Weights of a small transformer language model.
Size: width 192, MLP 768 ReLU.
Architecture: LayerNorm before each block, learned positions, biases, tied embeddings.
Training: a variant of SOAP for these matrices, 149M tokens, 4548 steps.
Each number is 128 + 32 x the weight over its row's rms, rounded and kept within 0 to 255. Layers, rows and columns count from 0. Numbers have three digits each. The size before them is the row's rms in percent of the matrix's.

# layer 13 attention output (transposed), 128x192, rms 0.247, rows 124-127, columns 0-63
083:095120125118169190141150138120161113122109129146145104139151132171135147090095133122083095077156132111146107159150145118174155197114120158107138067123067140124138081084058149178089126150133131
091:120112099126121126163106091142161080107141146156155065184143150130129134135101169151118152088184196056105213093094140167111110151111137143198141098138069081105202086123106083143140120147107120
073:132139129109146149127093112166175113140126147143156209116072197106117106146164156074074161095184115140167132117098077114166152122144125150183154087122179090166149120150138111128117138154106166
076:105165081060152118140116139180118151169171146116157173067071096137082191116097133154163190146118121112175110128131089096169138097130149109154141125143158171075098071084171133111049090100106111
# layer 13 attention value, 128x192, rms 0.259, rows 125-127, columns 0-63
088:131130119089140092096122087091104143148135082158132123079143069118145131162161144129118133158095099148160171081131124129118234195180175115143116183118109118111156090088149075104075127140167060
074:125128143116156144126185162071177143123112100049154047090116169095177104134104135115180150151093154124101104164155136112134084155139154137102146198140150126156107121116137093145132095084071118
079:176132117129147160068169142145126111068098093052101165148157185145166104167162113085105086128117136120110157123127163092095134116153123141058122135190081158155162174145144136110115116132131166
# layer 13 MLP up, 768x192, rms 0.262, rows 0-103, columns 0-63
111:138132141113042097137102226117114188135110094134124091079130094133104226158097188054127123158104129120135151096156081148080124115113096085114150113085150113151153083085075127203100161133133097
104:116086114092135093093138099117148147129137161091138133120181183139125134090150120110102144185158109167129140085151111148179151169167105112132124122143090117127106157128179125144145147114107116
100:124151130130118133133115039062154095127197141111077205128145093163100150141124116087144132096118077185189102164124186112122074090079149164180088111146138111180136087105124104119177138131126096
108:122182174167124156129110144097189154141163145116101088130109147033201131153092149140158127142158139097138082124139140110124147159177120181157108127113141139138147119114084178143127100134110086
095:131169136114088141124146110095159112090091181134071118069135129102128051174140152136156106148145113103135109094152122163109185149072114068154118167143146136109140084102076156154104122097132151
107:170092174106131114092147176117141092141107144079089153125131089072194157150129135111089120158095158137139099149122177191135139095150106173090160139210134154132168145102109110096151100189154140
099:091108144109118163115125101150155086094060183145102084064144109107151137130113137051121169070124153132127119115104154110152090164163086152099134162148155103086133167125151074104085147156155128
098:131161076093126108155137165172094110094167129141140120129123072118159100088119083151173206130105102170152129093114138145130142178135167199130108176102163129152128116148154120148148154104119095
121:148123143128136151161079222132136129044165115058146116120128100197133138111097141092138128136136139116065136129086082210074122090172121149153148107128099179112126122141106094158154172157178128
081:160159178150145124099173139145192139105155142148154136147152207090110159161088128150126136120122113103064151185179170138147115056172141192124114129167135192129128110179109108138105169165099087
102:156171164179110153127055147098109185105141156127106137082184088150132142119150115124171129128119064120157141113133146099135109107180153161159221150153096145078086126104164064142113145081084143
104:117149068092107088178158102130112132178165146139109110128164194113107147143104116109142142099147163159147180118148142112145089112096137126177130115159147063110139147133061134122144119119115108
101:126157135101103134151136175167141109106101130115112150110110127199175158111152175168125101149153094131127137107137074087104204109152127163120121087098128091122136104170157128086068116091087073
104:132174122120172117114101089105096114146109176125111172108151139130113164102115130108097143136084146112082140150099129087120098091120088130088114155118178153040158165158086176123067143105160106
108:162114132136101160147150135091116080078112147128110152138108195092113125137144107120137127117109109155090117079145152165115106112150161155161126127102129073121143185195118172183174137075050118
096:122201174126130128127076108144135151142109179175097164180140132145120142127143130100153078093124133160087138077116120079099148172143128096094082174126168127115140085068107083143127167145094092
093:148124165135112117128143136140155173162151100139116152141175116092129126118093109150070160171146107159100141132165091114122167112086088138143141131133105110166115115176162151151184138125157171
117:118091124073109120104126116138100119150156137117150144094168150105118129108087092084166101121112200174135132129068160099127082094168156150103090130117132125118098119160175099163142151096165089
092:109167152102130187154131150169131127156162159146117199095084134073129124168158046146079148136201147080155119080125128129087134157113153155128155158154180150191177122117117164134149178131159086
090:163172159171136101110164103074154143097079076133125118089147074193167108189119116111119153201094137156191147131125109180088101179048156132138147077129142157148174151126105095190133102109105098
103:112135129088169065117141078123125101134173136117114183133154129139157119156121084201130149182099089108198080091132183115116160124119101107108150073153141128120188118197110087078149083188134103
112:097151127146045149133111120138086155123170165163134091149098157127107130121152133117111133141134119146190099106163154145143088065180155102132135153148117145182145126124132062161075158096119225
099:093139122146127105095132106114139082095118113081118137116090165137066118109125154144080118128105203169111138122101157107117172162130078198113149103118153090159168164130088116150140049124126067
098:034083143137113140135107124185175114114184134139118133076128095106112105090100104161160176085102131130181073137110099118118159091131101153153132143128145117115165141080121130095125069209098015
093:115150189185134143180121117110093166085144095116073109134208121132114122144106196138100154131109145077158200097169120145106177149122125135092060142150166163110139149094105071136172083139108165
101:109170098129120198152136075113097155085135086135101190052107139178114114108147038150114094125090159132102124172109145175127133065107078162124116163104142071173161111185095119139110121140136091
109:142200116147130164115141092122068171128135087163102094078158139127108127090116128187097053082103123074128122156124161098166185146078202131136155090146175119099151133154146127130149139108119114
100:104234136104157118078124112162137167091146134174138139171102124136107118071137146096157122056086166101142152179057090110140081168119151127123141134147176105160141124140151134142149047077122117
110:092161134122130129102140088146133123095100130121100091086100027068144144136053107157138102102120178138134160115139184130078081104147153147121162090155146080144157110157204184127079118152129140
104:115133157219150159113115150100072120133131140138101117149113109094137162092096094112110199156138155157142104122109154167126157150126146130161159158113152090124169134123116176121081135080071086
104:130163102132120178095120137114120140141163128149109131129172061139135131117146125113154207149129138075154117110120107169117135081117142157121071133190091164128133096107106117144077105145125112
098:143108148156100134095172098121159147144167151162144118165166107160140075141170152146156062140066147120126137134108080081110083036148114171075141175115132140141136145086145138131133157079135136
089:168117148111082155098108135098132062136145102127121082129118142118169144095090144154140130147134057131164088153171170105175129154149129185026133112126195126171162115098172116152094160134116120
088:151102098155161123101130162163163065123108141139131156132095124093111129062129108170059157119142089083131144153136203126159135084165153114174101119074160100087138128130103141146131103113126178
098:144187105137141103154062118122156108106142161182128115132137109068131147126142117133071124118149116139157084111142123102086148110103100106057135110146097134095142202142150152151149106144075137
098:138192109127127128065121130138159149126165067194083145156114111139165096124130121128161105133153080084105121151143173081103124140138118083113156181113177089121139140166144064174172129150149133
094:112171136041074154134155125137151140143171133110080178135159121160100128150102170158159155090183164186130132117202151125119156127103158127176148152140145153160125144106193076113069142135146135
098:107091166120161083056169074197159084074187049098139076142114125134154084094120120130141133152146135204118145134165152154091152074113164105118112133106108099128110142115161136172097143094201116
092:077193101102092157081120142131120133124197091108059115132116132100117143135133166134182090128084102171128162045111090153100105146128124172083089099135146153105161155166087151140151115125159079
107:172125104051133152133132094120090107090066159125122078108115143103091125110137173122132157089100112136150163091178120109160138173144113146143174190135130212122150077136132152114094174086115143
096:139152200128105133106140158149098143132164125159101145109137126104143128116167107211163144141152159171099158115130102122159155086170150164077093149120159135048104157099095160070118132157118112
099:131143141115129157171088130104102143184080139175142142093129122153184134185099140164120109141142173102107093078170135154102158127131119077110167108148147192149117164114136109100087129183120138
097:106158101088130082132160152133194146123110158144073160116120126136139107109172112138089130071105122142196093108108133140152175187102145107124122183147107176176131087100099115096114148081150115
096:177145106107147102141173116111099109098054158106100159048104099156084159162138133102103062106114145096135180138093147140110140143105108129134144195157145110132129132085144099108139121120079108
097:103139101117180150110133174150102157115143166150137065121167108163157144180111162085143177107128120118078131119129128155117139158087155122084173123131108149126109133137097134233078147119151104
101:100143093148154144130147142114154143099093122130102124162169139142088109139121125119183168174136121131168118124125105115140085101110088137177153153188186118092139163151117046124161087116084126
097:138117140100127092135102128126120116105113091162126155136119069058097177206168128125087123193040155098128091079136133162113131164105144100142105077104160090119129087124148125090129170110102104
100:107129119092138162119107201129125098088164108091085112152105132112089122121137125111157100163127152152178117149187135179092140109113126135086152125183145130176145128119139059080128116090066171
101:149117116113120135078159118116109174187157149105098075159132107151120112105172091125101115092115104119111085160143103131107158092113131166153155103124127149121167086215136138149107185130103123
103:154179144112138138139179118074122164196170133158123112169067125204175073110128143113057119097129116119176184198083137134181122126075094052104125133091116135093181144144167080142131163114098155
100:147103146133100131124195141125089105071117119086111099173099140144095125140124151124088132062169100164153101150169126125125177160107179143091079092121153147101169135158140063115131135062132150
095:079051129095132125133124115122115115132141130166126128139094119111147086121176101139089065080101148089119177102181092126112134114095166141109108106124120168061137186127184098148186106105130129
103:161162139172149163086127145098110160125122144165116152185110133104178132107193112091140145186148135130016094187115103128116137144111133121061131151090193109114163110153101149162156074131101112
100:135116141119105071158128134110212109052140149099099120142108060100120120137086070110091074137133154171130095106172093099160158127117118094112126213092139161111168060039131181145148124118127105
093:116104137128154112079187056093120107196160132090136157133115158145116125122078114121187139136132126137124112159179110212152130090072183102111126115149125090155143078215050141122139125145132139
101:124111158088093148204066096058076097134141105158154147128143115099104147161084113115059093119097132153106153142191091190168166132135142084125110132132148075133159075132119100119137204097109183
100:162103133137112149101165151107145094098095139111184165103141119132101078151165163144164175148146098146098119127147101142099176095155075076114107093173174143148110103132103094127162120149138135
104:166059108076132029127091087176122153120107155121111083102170092148120091171112100121101107153179097214146035165138117172175157150098191102066171124110179148124137121200096053182055135125126107
096:121115111156135136089108115152180142123121156106112114114163086160131085125170116136095131113124133077143145171117188090162109136069097142104102136139181168137136165109052099157158172183145154
102:153078110089164127114135130088081099133195133129095149120201128210106109100131089078098147157119141153133097153079119131103115132150112082152153166128168071140110159106130190149123096143113105
101:131130139078093146102123144051086130130162129064063177160118101120159131138157146105142085147108165100107104092096104178116117116079087123107133111086134147150164179108159109117164125119160149
089:142184199128118112129143118137170096099158171145098143084156159130101087188108130093117159125148158133119108091140132063078083136121075144175095060119131160099164182106133151072149130069090151
087:151150116124102130130122096086104137105119121122132078166124170074169150150174115144119161128148134107116135075126101144173109112158128118047128123135171085076126128103159193138137188122082127
100:113127125058128195153150127117156133122159107111111165129145174114144087141148136155105120197105175134135159079121091032104109170190146160189098109119156172104136142128126119156104115129131148
089:190161114106078147170218158125169148105137142135121193099130169167142152141168110151143126143101155092159083131150082145078170092152178104074112126096199147114142110122126160101117127139058117
102:126110142151160100090150124155180120098111092079148087072104123103104074093144125150088117159096161099162111109177120120128115115132093122150116190134167134118126159184140078127172164174094115
107:125148111110119088180153150179165123109064174175145145123195157121096154126173144118124148095150214152157145076111144082156096133121114129081103093125120076120096109120159134181099085121127050
103:109159085104133127184146167152119116142112142138063137096139154138099144098178119191170156115127103132154166150116136110121167102147121143125129117105099170106110130026114124133139153108067100
096:159126135103142085156132176168097125139066074084080104142122120131099135131104130046136093210131159158114124176058138114138128115115072157086155133147092105102112173119135085153082134131069098
103:136112177127116113151126124097113122119167157094108120064153184149082104127117159107101135163079148122154156108151088063127140152116129160126108192147214117183133098129151085028149127152124134
102:119160192169139126142133128121066104128145167092137167100075157141123084145135107136127076123099140172151142130185172087133144128127149116204096138072113098127090109167156111127131139173110129
094:137115155161126100154127133138140159164105111044094142088130104106148070156142107120164094112118100138168134124152147075082134169133105127110135158161091121124180149107132114132100073087130117
100:125123214133048147127127152138071110080085131116123140139168130167158173162046108075116066151048136135170185121149119168111133125082135108171107119120188145090143093087132148130163175046166097
107:123126129083126129194167163063230044129150144150137135131175112103141169133136220122121054136135158123086133146095121156130114126185107138112133135098123153199118173145194114134167123142127096
100:083157184135138120122127159109150071159096139061158130108196144165104137076147171201134111175179169107107174086133153103111030144085120132125111068129143149128175137110123098132130153121139056
106:192082169137123194079123137166150092188161155155073122163073142089117100115111104135119112119148131151139104083086098129141122149185155104135049190131130118092100094141147061165132133109083130
091:144057194160101111136124151115088087130136165132117184178150111102129113141105169153115117074099123140136095159147131145126137118122106091095144110147132150099151114169154166153148174121102115
092:091152078141129123154144115122129158097174135115115094116166129078127131166158106191130069152157144154170223143097188145111127129165148151112106166130080133122096139152158157105118117157170131
098:126156172162070126096143144127143085124103157091098091135108181106147170137179148133136124109143109112150129124129126150110148145067167038105188133140142092112162161085139209131102161081106150
097:152168112173047089141124110060109137150139101167114086065158118065150145140155086108084160118093144178112049133122167165140152133138142172136174129154142156081144180143038118144084202091154158
095:109036142078159133087158163160110140135218117099155141138030125133130144110095133124191126132100095148138128084143155085129150112119118087095136168124131120125115116080127092129153109112118115
094:132168139125127065111159119107137124084080156080140084106187165176127074114144084137182114162106157149176149113153142133145182101137137190167103091147132136072082090108178118128142113191154120
100:146178136090077141054090140124057106085106136125116136167118129168128151156116153131121124084140148077179096150130120170131196107100085164144171113106106129113153130091116140207141105165133148
103:100164120124174132156161090147140173108159148150170174173155088109089149123203073115140161081114141163131117136136096158102109160122144099146144166082112124082203062144108074112083157088110113
101:152172117146053129176140120137120150100122128199126141106164118116121108188102194088154119082126100132109100216135164166145147133125089108091118157121122152170168083081122056138136125154142097
102:115147101119115187165169128158121190134151116144105131104143070126083164152051114134129123130117086158109158151106095150151192102126110158124157137148089128076112152145105065080138149176084118
101:111149154140132107130124111094191110077057188032141130119126109096115119108119147098117178162149127151144090000134130127162134136132096141102202212133148141120155143120146140148156114139079114
103:118130139157107109114072093128085087165143120138140149127177168128092116128136140137143193125134168133103161213127113156135140085102124131098105186138193099128162116114122117128125118116097130
080:120100088087143084115127150034096082116233196093175057106108128109096125108147079145130129115104183093097095119138129165156146093135147129141108123140099136104133127131138125195082099057106135
095:126146098140199107125177140154133189086146178117163099059096097104125126052117113153164078054096191095206116129188085104145097120129147109137157146136125111129121151147143109099106044169119085
102:120093146132099132141124112075135108095143159109121163058069131032138099118156143081082103141112173160137123101130101106107143199134130191123121151131138153093138118147132182157073121069134118
099:140150097133132106162140139135168082096135122109160142189136141084091065194140100102154137165113103133173132159118169115107090087167093144090110152131164135121144134125127096131118152125080120
109:135145136162119134133148150098105066189127112095156156094109174119146118076093098110104097101185123163143188156152154120184136079147105189136140162177159167146079107136133118100101094070131159
098:103072137133123173109081117168125125108126177104166104158162128133114124115162067092088093099119154199151157075064128118152170114066121112126134130141035157063122084116142133130127190133122181
095:183162084088105140114168104151164179134110145124109128145164110150104122089125181162168121129121130158108186198124112140198149125148115041127103055119126082106190149106135134198113100131131153
096:109112095154118130119144119129086129131170146162173065123165106153155104170127169086145147144095152169116170128056049139088113121110165077106152118131164131181090113129129130114132088132085139
098:116143121188086155142179127112106139069150122113157095162162115148115124172162229105045065126127168140097145142105114125136103145098056178115108118192149154139107100109103141138107096118131180
103:068153124192069144113138105129087132066183139160068147118103096192121134153154184173191106149153157139130123099113140144176115108172112168139139098128184058072134090140127148210140108138104132
098:152172199186127098127164187093065135183113095045128104112092180057174111122119128158141127124130090135189181143145083162186166141128113162084109187165120121150099088107149118159092165066157165
105:097124107171172136111107153135117150129123124129150110127107088136120142162115114110113113091111136131181125159124107117117124157147190103130178148116160131127098084147123087115126116168125109
108:089099184130145178172148080138128170163157156111054115113146168123192129157134140159136093152081215096147118122125169136121120132083099154138122154154159128121175108124086131125143151147143100
103:096119147063125112133100071093164146091149158118146147088185110136142131122167144097167169103115123082108151128137143145172108117179183123137139131131103174147114161083109081127182198182144098
094:143161169123104110070141137147105173138144089146098113101067122159120098111117124096116185136173118132158145168124120158161155108202111118133111124142115095139177109113094096167125117135092128
101:109205140114138163083134129135128110140175178158085162122131103089096121146095155103087033142156082088166135133068126094187136126114138164107102092098083145072166099114140069122147127082123083
# layer 13 MLP down (transposed), 768x192, rms 0.268, rows 0-102, columns 0-63
101:162095155168140049129096149090135148157158119067163160168130086111119106153086140083148139103104083143109112173119122094136109176160127139116142177094129077111144059067155132188095163108127086
102:138122095175080095174149159133140154109128109137119111093075124076146109111135082194117093142142091113162200087136150162107116115115234141125151093186152149149085079139125132115158089135106181
094:189144094215089097125075053084101198134119121125136114174069129154143138173096146136138125104145116098108117132118123112104117136094095070142090122080120119118136109157072121125153140129145095
111:139085080181147179108115116114153138154136126162143079129164147134104118165181114114058170073150124113156116168135175091143105115131105111150086113200088091148094170160116126107134136063084111
097:094108167160087125097086166136056152098115100097123103125070110155061161127144158139141180115153124124082128143156128149165139138153167118083148097120160155184146128113106170075133125137121175
101:132105159137137162127140119126141117098130149153134139100191103086075101155121115148165146122137129129103195161133108138075062141152146126122118131150144120139118143141067198110171088174139072
103:140128122149100132130102115111113127093127121114128123125163154114070128128166128120120101111122134144127067071062066111127149143151100069185128123157130107103154082167099142135155188186088168
114:125089099141140088141138131089111176160164125148153117141091201219135138143139244116115038122141063108126132147094134162123143103149090145095146156101100126119106153108116144101132143057090158
105:147176187138077142116081120154152133098166114091190085170155127198154150108146058125071152161201149076087107152122063146161121180124124126106112071096143157141141103119121093138144163146136129
084:066124096135101202116132172118101070087044109094164065136174083101136101078108101073142095132086105146198099086074141079145190138119101091135156120107174132137100123148122096112160147202113154
103:090108176136077135151119157126147155138169112162160139114070120168146176143125113128106083130158171057132074166170132076133122096124123062161140118139140092112149124132134053090148156145171189
102:151181108137156133178089159128155155166090115133138136115120134125155160119128181058115153140113118138223161179111129131154122128188159164135140121181132116142183103169143146192138140117052150
108:182108134091121152106147091138167129118066124187103118167165120145169137145155075189142116122117136135089091108106185090091195122030165136093147087147063117160089182080121113138121164166141100
112:156101117172157067140098152128113141103119112146103116116147115159070130123093199176138124120091092133169090141147128109155200159053139116085141114149145100158151134122109077119134132140213151
101:132096145089100080123080113129082157094148154082065126128083124106151065084149135098164190090140148069145123074170142117072093137127128101096110141126083083172115147172147096118113168108186142
091:182175125131107119134171108185186076080121132128152092119091159127170080189137076192141129104103160102165166107160075073206103121131107135147163145123118129124122150116164188110198144117127090
100:131182091080099124092164119183124125111133116082116124138116165128121153093130118098148178110153066172087124115134096187162146138147130095125115060092160110159108065149109100061111096083181099
113:089127105106088124157115087101115115148118122134182098160133146149114128080068101133111135170096090177111175190096111175169163151112109130118197149155148133102093144152155132141158179107151171
097:139148122106107126098096097095102089087162094145126100106090175131162145100137162102149104112128070128146136157100116164174107092117143120139144086135095134146124190126140083195064091169102127
085:141112130158151153105165161101107136134130109104142114145054163129102109134150180125080097109124109136127089084146112073074139090157125140135160107137181088123173159121112155079172158103132127
106:116036160063125116107121145125091095139131114093065154144125141112157159106135080113078164122078135103080075132110118089120114153194128152120160159168158119087131103145137083112114128121111163
108:142123063116051170146160091084137096086163093179075198139056084111133224109206104124094120133068167114180150130110174119156119091143089132122190136069126149175172165119152102113101137157141151
096:208133125156143157157163111171085110156155209156134168096108166119129131123127096167120107090111108085136129098097091129192103053046182144143137089089111156105114129070072130126169156189145189
100:147128164109166069148083089125049176112078104115157162106123158127081118162104118096158131154148063115132107157130114160195124127152192189095140190085098171090119111107126113178198101087074176
097:110117103168156060144192079164080149118104147115143141187104118133151137164130143120101136100152097108144133123156117145114167142140134076113135123120174046116133117097116170107172157125151167
108:109155114152180135122108154158194132111153147149117101099111117166075182141116152165083148155136096166093121075124151115100069153011155084110150130084152110065063165118133113089121147126175147
102:122126118153181115115125122126133132103170128115141125119142107114101196092144125097059096120159055134124071100128166102136112099128153105193152073135123116100141132137187168098152103136116128
097:188122126101118120093150120174091088116127160153097095081122128160123100123092157084085168065060118101124140158166105122137109164142157110158168150077159072120115111125099106154182189074115042
107:064089172142146076116125155174125122185071157060107134108093134133135111172135169099058195163088178161127123138177173148100127151100131096063149076134119117154159069127097165091135124155120170
106:083132135121131123078111100075067174167091151080066127110117121166140097108166174154153080171111157124192076075092120157126177134122136102136130138154074174142131141122115155145151072102174140
092:083108145105119135117126128091137130090108112105196154100145183075137078112118101169160060089143101179152156117150116134142104114099146114179172173114169145149142080133145166116111190138082136
101:153153120119124128124164139108175158104106130155129148147127116134119136106110191128125133063170181166177089110065094123124140054115145105111164147107157188178132095131148105125102096149082148
094:050081115145115132121080180157111071144135123125107111143140183176162128120100124100143144160172128159110154144132116087128140111192142111116096109148150161110137121117111140166054093142101102
091:098133125119111134156122134182160162100150108140112101118157112166161119158143092133087081170155085163196115113166097140126119117113078128142094203086109108126174083108144116073111123152135110
105:180163151187133147115075194069094131180124083106071126136108103079143114135121122115068142076086133128201122117121132120104144130119088110123138214163115113112082113120124177163117158143188150
096:112146152106140089191131115154095087137110144132129099172046144169114126090109159115095143141146087104156143104091099187087141153135190151146096146116107131152125093094153157169114128137140053
097:100151137124159171113081135104057127105131144156142120170123098091139077068131152119142191187146102109165163158046096087200164107121121184113107190116069100091190121138120137172112091042091136
094:126133138140123131114148210134150151120102145089060157082101084182124112144159145125113153167174099092143137102119092081121110166130162135090109146154084102114130137123151089161178137151128102
107:081091146096193137172150135195112131166177141100105074156163136166125079111095128126127119095203143155131144117122129120119089122086179185074141129145112122100125109115152085150103088141136089
114:124136088162150122130095096144155134072119122205068129128179128114161161114090114068174124122107150116107110085113128134096130076151130066109138125169157113073104120144159110190161101166132116
091:094158130094150149077102130141140111124132139027121163142139168159151188057092203162176112146129167119106108140165157160078154127116118120149140108114184159152098144164147155117104126161087117
101:080097125105154171101134136169084127127133078141077153099132125154118094132110156129060135095071194125118089143212124126087142105175120136129153120148101169140182165082112096192142149133122137
096:116101127122197093078065162115197176156143088134144119158138120139119137110100130028079119122152074144140157135160165124171051125081163005131139100128136110083104143185150103071170114144160120
095:169128101120131134070035116046065134110157094145134125141149151116102152138091097133113089148178175137103107178079149146119084117190135131163175115167145133123167146136139145127043190152142125
099:110121097123153186119102118102120098109061053119131153124177141135129152149156124114141095137120095139066064137141125115142176076195122199103128105162150127103137116105132127144156148154142123
104:058100102115149190159112106136145087114085134138164077071147179109148116089111161096061135069080130135157109165048082162141079076119123118118187141082118132133138173102075107124131128096110135
096:092148133098110139132117123158090109162104124070099174117164154113117136124105159153098156130097089123210154096111096178165146163134163117152101160154073079126089111098121102178130126057121155
094:106187133156080195140148065128095123137158146142144135045134167195133150113092132153123055081109104129071218161172157093138091184155149215151136120137081135150166154089135228108163152177161117
104:165165119110134094115159127085112135158092151108141085131132102142176097138166152137134143148105135092123131174096115144082056173157079143126109146124147083137193097111160102166128222113118105
109:129147168116138160112098157123144083152159117195110171141117102156126121126120173151071158202103156186103143175112118036133141109081057174110120083150154090152132157129118125075126126134097180
109:089088150109130155150133179076115093121160085144174077149155193126114112192128160112156185138134100184137149178106149097133138106136091142137100119133135125104144165167107138087104133166168130
099:101104138181183120138110126113122077139172159104155056109162127134144103125128122083135186125157083126143097137158155165117137100139066088122106170151094091133117062127085136143103071069110148
097:112122129132160141090099124114140193179182103101128155130107137127159068114087158143128154078131102106109106203119196102097108084141167100091149087148114064205090136176129122107064163140088174
097:123128165090116127103065103153100111071040108120150065185121127184160115152044116108140125113121100159135139176124117090082187139134152092124153114058121107164126098165178116129104101114148079
094:162137124107203088161132090137139131097065088057113198155168185157142082143130134106163107124093144147103113167076166165162124145084124173086138169146158094174131095127149145112135109144135062
092:113152095108091110110130132110212107131102094090078156110165103121159124148160090111140039161112169167174094166161100139144137149111114131112133148087138121065157115133071124122181130073090121
108:085176108136130064125137123132133133138149142143111161148131162168138159155160185061132161133097133143165143163169128115112148198163077071119083096127082135183157117121118145149091088145180141
106:156171080147151107139120137118179161097122107125143106136084095122184165117140098080171099152109133124109115163102162138061148201131150162159054108136140175149091114135104116165104137111140150
095:170174069143128163124149139109192108133160113145117148153127171123151201111100117086117138154123079112140125113126071129102174133118168079107121132086091153145086157134126131122116150152145129
097:162133152133071091141159128133107135092146121132120052215052106124065161160105139155113144121214134179128135149090138146082119129141081160182126107136142125142095188113125103151146092108193160
100:090165181066102127085143068131172139126086076135135099097086159113141097165105145149185165134142089125127133113135121171114141080065141143108150196103153058129103086223053126118108090107060098
098:067090149132170148129091127106153114104189126080100141159101102091176170081109117089082117153092058144127129145128135116214167122103161125048125102108149128114158113130189138120056150127128154
098:176102101122164133159153100095075125155064149135112172065209121119120195107094112104200113124118119127112179132103102114140064105132119139174139156094137129124104214103128151114159090110113123
102:136174172121066107149141007108170178168146112181071125079097092195132138182101150118118182116113096135156113097089150111153107144156145106117180124161131111100078125100123168166120134148155084
090:163106141154155139187118148185137079115146124079126114148114176115062148202131143141131080191159129106164149124087113179141087087124122132147129122165117127110093191116089124114098088122124119
100:137133089083064104134121145105137075166153136160158114119191150165125072134138181117080183149111125075132087159073164136178091113105137131084136126168153141110119136087182135067153121173122134
104:127149089154100123097113105124155079068179113147142050079141168088158127126162154193110056152121089135186141141128147107173122151125092192165166161134143166148074115141202105147132075118123134
100:141080140151089138154167127215110136158094076086131135088098154124103135172065151157112138148106175123111103126140096145198151108153103115156166117121160136123111136110117098103085169115137179
094:107114112098143180167181128152129164101043139119112095108161133080117120249132154152115158143086156186119157109104116158118067157121120117122093178149119102093111186121097138146123111118113125
106:145084091122123099165120100123151137119076136161155130162135099168068098163128158122144116111193133150146168178120087114110138123169146168133124148120139083203088163156106067142120086165091168
107:085130088127084116144117110158081192139100135116102113103123110107100107157133085137159163176114156122157160071115135142126095109151114108149097131114150143164089135149148073162129137180149087
094:143138071097128128113164165117112091150149039095143149110043146134107120130161112105145179124107120153112086207116129096096109151113143096095135102151140115139156093106103140089097200185151149
103:108174133089112116107078156103188119104148122062088119119176108128135156159123119185136110125148111143056132161083123148130164106077128154043125145141137117176124165202171138114117114151170075
097:174095143137100113108122121145117082148061150092126087184207103105094155103085131121132223150171137170044169161142114158071096142171130096130150132083153122167089140123090136076120100170095082
090:107089122157131102119154133142138186159098107180160171155173203118134159127141120137120039140113148128159169152110071092104095104102126164134121168096123127143144129124112155074096078138108097
109:162127143071136128164039129056068127156151118099106150105131169124107143106097120147123123146181172116139121165120109118078118068178207144204128151116147113097157130123202155157103090157145162
105:140124171145161119074047170143139145190127128163116148173127117179120158126077116156128146157120124117083111149096113085096180150104161093122139089114139149166091111068169124127168137134165136
091:110136191149136111156179146099113189086124145135141163164115188156101110120048148135106126137145112110112077103111159167102191158121101080094115055154176140138127068148132080129107122124100067
096:090113149130118180101136160123160169127087155135094160171050142119137167119112096061087166132126090163136112091104151154116161131155087145123146140141131146133157088078138113144154131084153120
104:179139087116123108112133160126124164118126176117182107115155106114109093167100112116136133120151145197198092108144132067117120194084076141135119119124185152125149069144105093154079170134177131
093:113105160162105083116132118102157119191182173132149112132173138169163087175130114130104087164212091208108146091132088140165076132088154134178186149132096109143150154098115140145149166058178152
090:161125139111183130123081128178156123207145094090145144157175047111117143166136161166135091112136139134138137154092188106140058111123100181153147140114107147157080166174110130152139140159120100
092:164110139098178089102132101143144093108088155146165113139117109094201140155142153115079126088136091142122132157107149198163193125069100173135111208182176153066102123115121127109138109138045106
099:072080160123186191133194108100139139100085170135145153150077149154112048082099139122081082090126148114092139092115109207098087152092115113143126142138109135168097137112163084050121039108151138
089:105147122120093182143149157198158131149101127131153107161097124102080151120109163108149188137119148115154157140138186129123101117119123086106163121108199090134175067134160149104063108131154106
102:131149121181114100111141113159083042144136124095157108166147136112088172143156119144083139139100140151070158169122126147121171119113128144098102130182082112122057127127097100093161138185093052
103:102112173106144139176139074131099175103184162113187129093131164117132155138162078101131120158151075122117126071144135108151117113174079113119153065167145148154136113081178118130124168099166115
098:071128101198091191141115146159147135041109127094129152162149082097109115098121103111078166140151076086168162162111160097125144117152117132093142147127162097194051098159167159119111144164107177
087:111149121117165109083171044115133102157097079092100136152114169143018125123084150098121108079078073158124077126170123108135157101102096112145104151122107166115123101133181107130148111178117129
098:085165166110125108110077063161155113106132133157154157078061116107143089125177112134127061167158132118082114123118162116150100125145074106135140103121118089129136138184147103198123135126156152
101:118082171112140084122139101122125130115126107071174076151108153099121139087122079118102077121137171130067169141173151163189084107112120134132088085149076143150086098178099120126134153157131153
096:114138127120079147132184138109120112135150078118147187137120144119155104119177118133143154131126100082148188133098076179135100147127074161133103173101116150094086120128125228139133082125134134
108:071124061104112115131090071074090100148126068163140104143126086078145143110125147148177130124146105140095125162140107164155144104082179072146118018144118130152141179160117149113126126138136141
106:139179172142125124153108152132131171167147153078086084099101088146157084173160116070106089084140137112126136049060098067110175105137115137138183142150062197142120170112117114071131150150142134
103:114157114121141104073071142143118168126179178129124155076130185185117148076170130175132089123147116124110152190144107177145102135191133040121053087157170183112139145110151111136130107140086195
101:106087155109077127154157151080159139134139118135194104126186104159104145123148119123088136145131117112117139124215140152142124097173143133097098196133102104176151112113109125118143079075100244
109:150158113111130183117121135152133141084208177145115078117093092161067162140117111134092118087118140096102108132115077168131099216139087162096090103134157133138107143131179137146171170142188122
096:127152135087165133121115151150167132134146102139173191099129119071141168130204108124143094149201123134163148135122100135144043112164087120109122199175157117095144125113104125147155089149117104
099:142117140109136131141112078160118117101148070139124109139157194080059175119180146171116131122119176158054095119143145074091103101141142043101107130181108147103163173178103110112125119143110111
105:103101089103149116124118126149091163128118088133169188120108206153112095110145132118090098127134084224124133107158121137171073148176120135128128106096132128107137126182157060105115156094143112
106:097078156152128106115070120103138081117177130166104089165146084114192127118217073156160153124119160160148121122197195231134109124131200113099138139118126179111062093173154082130120151146111107
107:140109123124111123073160129110110150118111122148171105127228139104169108099162061134145185150134118142081158088156107076122151101037085178097110074112121093149130140114153116093079154128153075
100:153153159059103175044133126082141156112186121125178067096153157120119099110146166115074159128114167147130162091144140114126137162151171116103128099118134086181158110115098075161193116113082177